config = dict(
    hidden_size=256,
    num_attention_heads=4,
    num_key_value_heads=2,
    head_dim=64,
    intermediate_size=1024,
    attn_scale=0.125,
    tie_word_embeddings=True,
    init_std_qkv=0.0441,
    init_std_o=0.0104,
    init_std_down=0.0052,
    lr_mult_o=0.645,
    final_lr_fraction=0.02,
    batch_tokens=[32768, 65536, 131072, 262144],
    doc_mask=True,
)
Each number is 128 + 32 x the weight over its row's rms, rounded and kept within 0 to 255. Layers, rows and columns count from 0. Numbers have three digits each. The size before them is the row's rms in percent of the matrix's.

# layer 2 MLP down, 256x1024, rms 0.123, rows 214-255, columns 832-895
096:145126160089041132095135128115070144103176147128196176179120122169130147114151106116164096142121080115135204099138191094158129084130140184130126146178099083123130095186129096125132115131090134
096:106119120124165129193083117149105112122173148147125136067092099099069150112074167124108057198095165143151143200161134154105145155121182115114148117140124139152149173083118107138161137158126128
098:096133096123115153141138163145139154162131096133067143133141082066123086116136098101149140105190122153144137133180148140184146190171082059090114092144140122115125162052144126177122104048182109
095:108134170097119175134122103088073118119165135086180137113070138140138095130151113145192131113144130105109169108140144125117109195163122089121095171115140113172132100161175129143061083112059110
104:107143106184148129167145119185140181159155155156109064153110133052183163135074155151132092132146064141115109137153077137071118103117151162163163137123119162143149127064126132127173087151162136
098:167147161168159166140176138192150099076140082166187136158085125100143122177150105065152145210153117125127169191070054185063101141122174141108088115151142130151168141140158121194153102084142097
099:134093062080164136157139160158134146119102121129123138175114107146128130096079132162090099167091144102150102116152083141100128105166128179181103136032142175129132149121066209108087126115133168
100:114114123114136123131123072174134174126094124129114117121140140097180165116151137144139041160113103167076135117137154123134124191116085122077096180178120102093135079083096135181164139147082103
102:097140204115131179172209061064103099116103098109120183139143152145125089132105149150157106221118099156059126170156132114113110150088096152140083168165102123134100129228115139111153151112143179
098:156126127190152101092118142149150158125100159160131187108124108118128091121139125141081200062111105122069083133072106120089126144143161155152140107177132135152132088092134155111149123108100107
100:128144093203118152073164135138144164111145111079108190129116131106159182059143205149100128122124128120118083101069155110169114151098122127166147127109115100112175217154133091119127096164104142
100:077104135160084134094181107100146166104150134105116135143153090079155167131161091137177115110105113135083199169087169111108063163104116121159149091115161156062079165085126163154144094118089113
104:147095126140117086104102138081141155049153142162190083102137160124117117074134087109134154147119095138123149138134113145119175133136146116128128100125130177215093168127112110080186123170084076
103:155138159107164062110128129105135049144106195112064104134130072195165117121133156137133161156112094118141145083055173093141143129124079143136125138095094137113119126159113159117197116163118092
097:091155090137131154117087123160109092133149148118106117136159065173128141138152135138145150139061153149113054152114189091080128176193099106128149160171204157124111128079110103157078147093137089
096:162126128130088133158170153167149135145167117097091134196159111159134062150169168129178103147137080134102143158128114154149176104161113154102140116118150085136144149169080150148153131148128074
105:151123165154147125091136102144131160148072098189147128158112130136090161112133060113136159142115163095103142108155142113069123107160114128178116057119105136116126109148098118149050161161125085
101:138086118154153138133130120129147155115108071098119132100049128183128141119137148073125155099087141142127085118126095159070117172186144144132120117123164075125176179131136093076146115118150097
097:142124109164139080212111155105147121110082077089122151109144148125082165129186090164126120137141156141079109199117115086072158128083194129108112152125177133094195069073130062089107140114113187
101:105082099148126163083153149096127142142141138153167119192070106173142122099091144100135159037120098130128148172219123104103108136141158169066126113111135114106177150183144089076151090155084099
102:157114136128166128178151129131119102091108104156124134091135093132115098103100122101122105157098166118102150144122172182123119114127138159109147079121124153098141105112159106128068128081126139
103:121124150136244157129151112110124168118149144136130139106135138111135148087188078126151141110104079146163096145082141186192098165090127142092090121194145131200089098168176124109122170137162087
101:156195078136118221050153170175138155180144142116136122116148103136134093124085149098113179100158143085080133214054071201126118164065109144147177126182120111114158170097080119080161081102087129
103:164139126133046092101135190163113094185141100152160149130101170134099147146120110144106154192117112113110104163183151108152136085092113127129136165119138050110167102120134108105125147094120171
098:116165157129186098116117086097109174157140155132116077119121104137113123116094185168149150133164131101084154174067192198168117123160110140120166104169177086110174162099143054097120164088097156
097:129135155087037120105150179108141140149105116109094137127167182098134072127133176105135139112120114137132117163159102126120100115116158142132060158120115122161119127152138116183111061168122131
102:111120108163078087099136122098213155148153126098139148169146135113116183126150126156091112104134138134101088157173144084097112119124115139165189191180165149104082158150139118082179084156112068
101:090124115084151140162078136148154130100113130193147160129179213202125175092151162180149132118145088150120155201140198122159083117133172104123115111077117119106129115111103081126095167094146099
109:114113117151152079172121113140077144088071166124138083136130169140102076157156132170167118088160103072122113131136170143073105075104108091164118130085132152176169070142100138116180124144141199
098:136069090155163116127157138144134105128125158088095173161134109120133179092130137064139137174178084171206132178119140118121154149172148109147146153119162163120103066142146119156105104166104111
102:099113160107109126102126114125099124128131107129156128121126153111131151114168071147111177144135111095161155148096104148130124116155154066086089110123120204136180075136073099112137143151163100
100:152091109104133100150127112173147083093119133091146125118134106091183147128178135132130098097101129137139094145119124158103116145132201194132162099126172095123160099157124147132136122162107099
100:107115087132107107124215201142141116168099102126158121110112116084163162143070146096148152137146138101170125106171147126087128139110085137156087094104137137181138192150107141142156136124049155
099:137158128127103125133169140111183114193080131178187106140175182116127136085155129122140124096154069124192061120031193101153095150085133166111181136138133105093080066110097092144176085132135123
098:153127126122065171144076127129147116137138111087134147140109124184166134163141164150110172150157110117158181108125132109149100140215104134107099083191089163167089139138087111146131154156119155
100:146166137132106151183153093133146163124139098127155116189142145115098132181121125101089090124147132092159122014107138106119086099224174164130122141137082107114108171161170153120163154071169105
103:123112207126156141129138114113105131132060163105112125075068158082167164133136158154102104113146150121203126170096173089155139129138113142116135149171171147120127156116096161127143131147091102
100:161159137122139130051098149122161095093145140081147137152149144156141170162079150109105136144128144145114132126109129157153123110103139118181187130164142085147130177196121119190139133154134150
100:143143116116134110150117114122088177142092102107158172102133107166128136129131095081157143121110129097133141195160106157089133085130177139192131171100124147140076157166100190121119101155126170
104:103197118130116148093092147141163079149206192104086180137116108105201138126109150170117083148095051166141140120151118155178127176116140136150084118119100177080167082159134133158110172161111154
099:041135112139098145119101105171153177146093104160167169151092083128142189171208119105080143134163109128124146174192161136062152170092130097105062114134134089058121155113113116171118082128170130
104:118157126095161112081112086113129110141125117234143183114149121109176112077136159148185122140100156107072114124156089122125151126066152111123205087125127065127127175124093023124117091171104171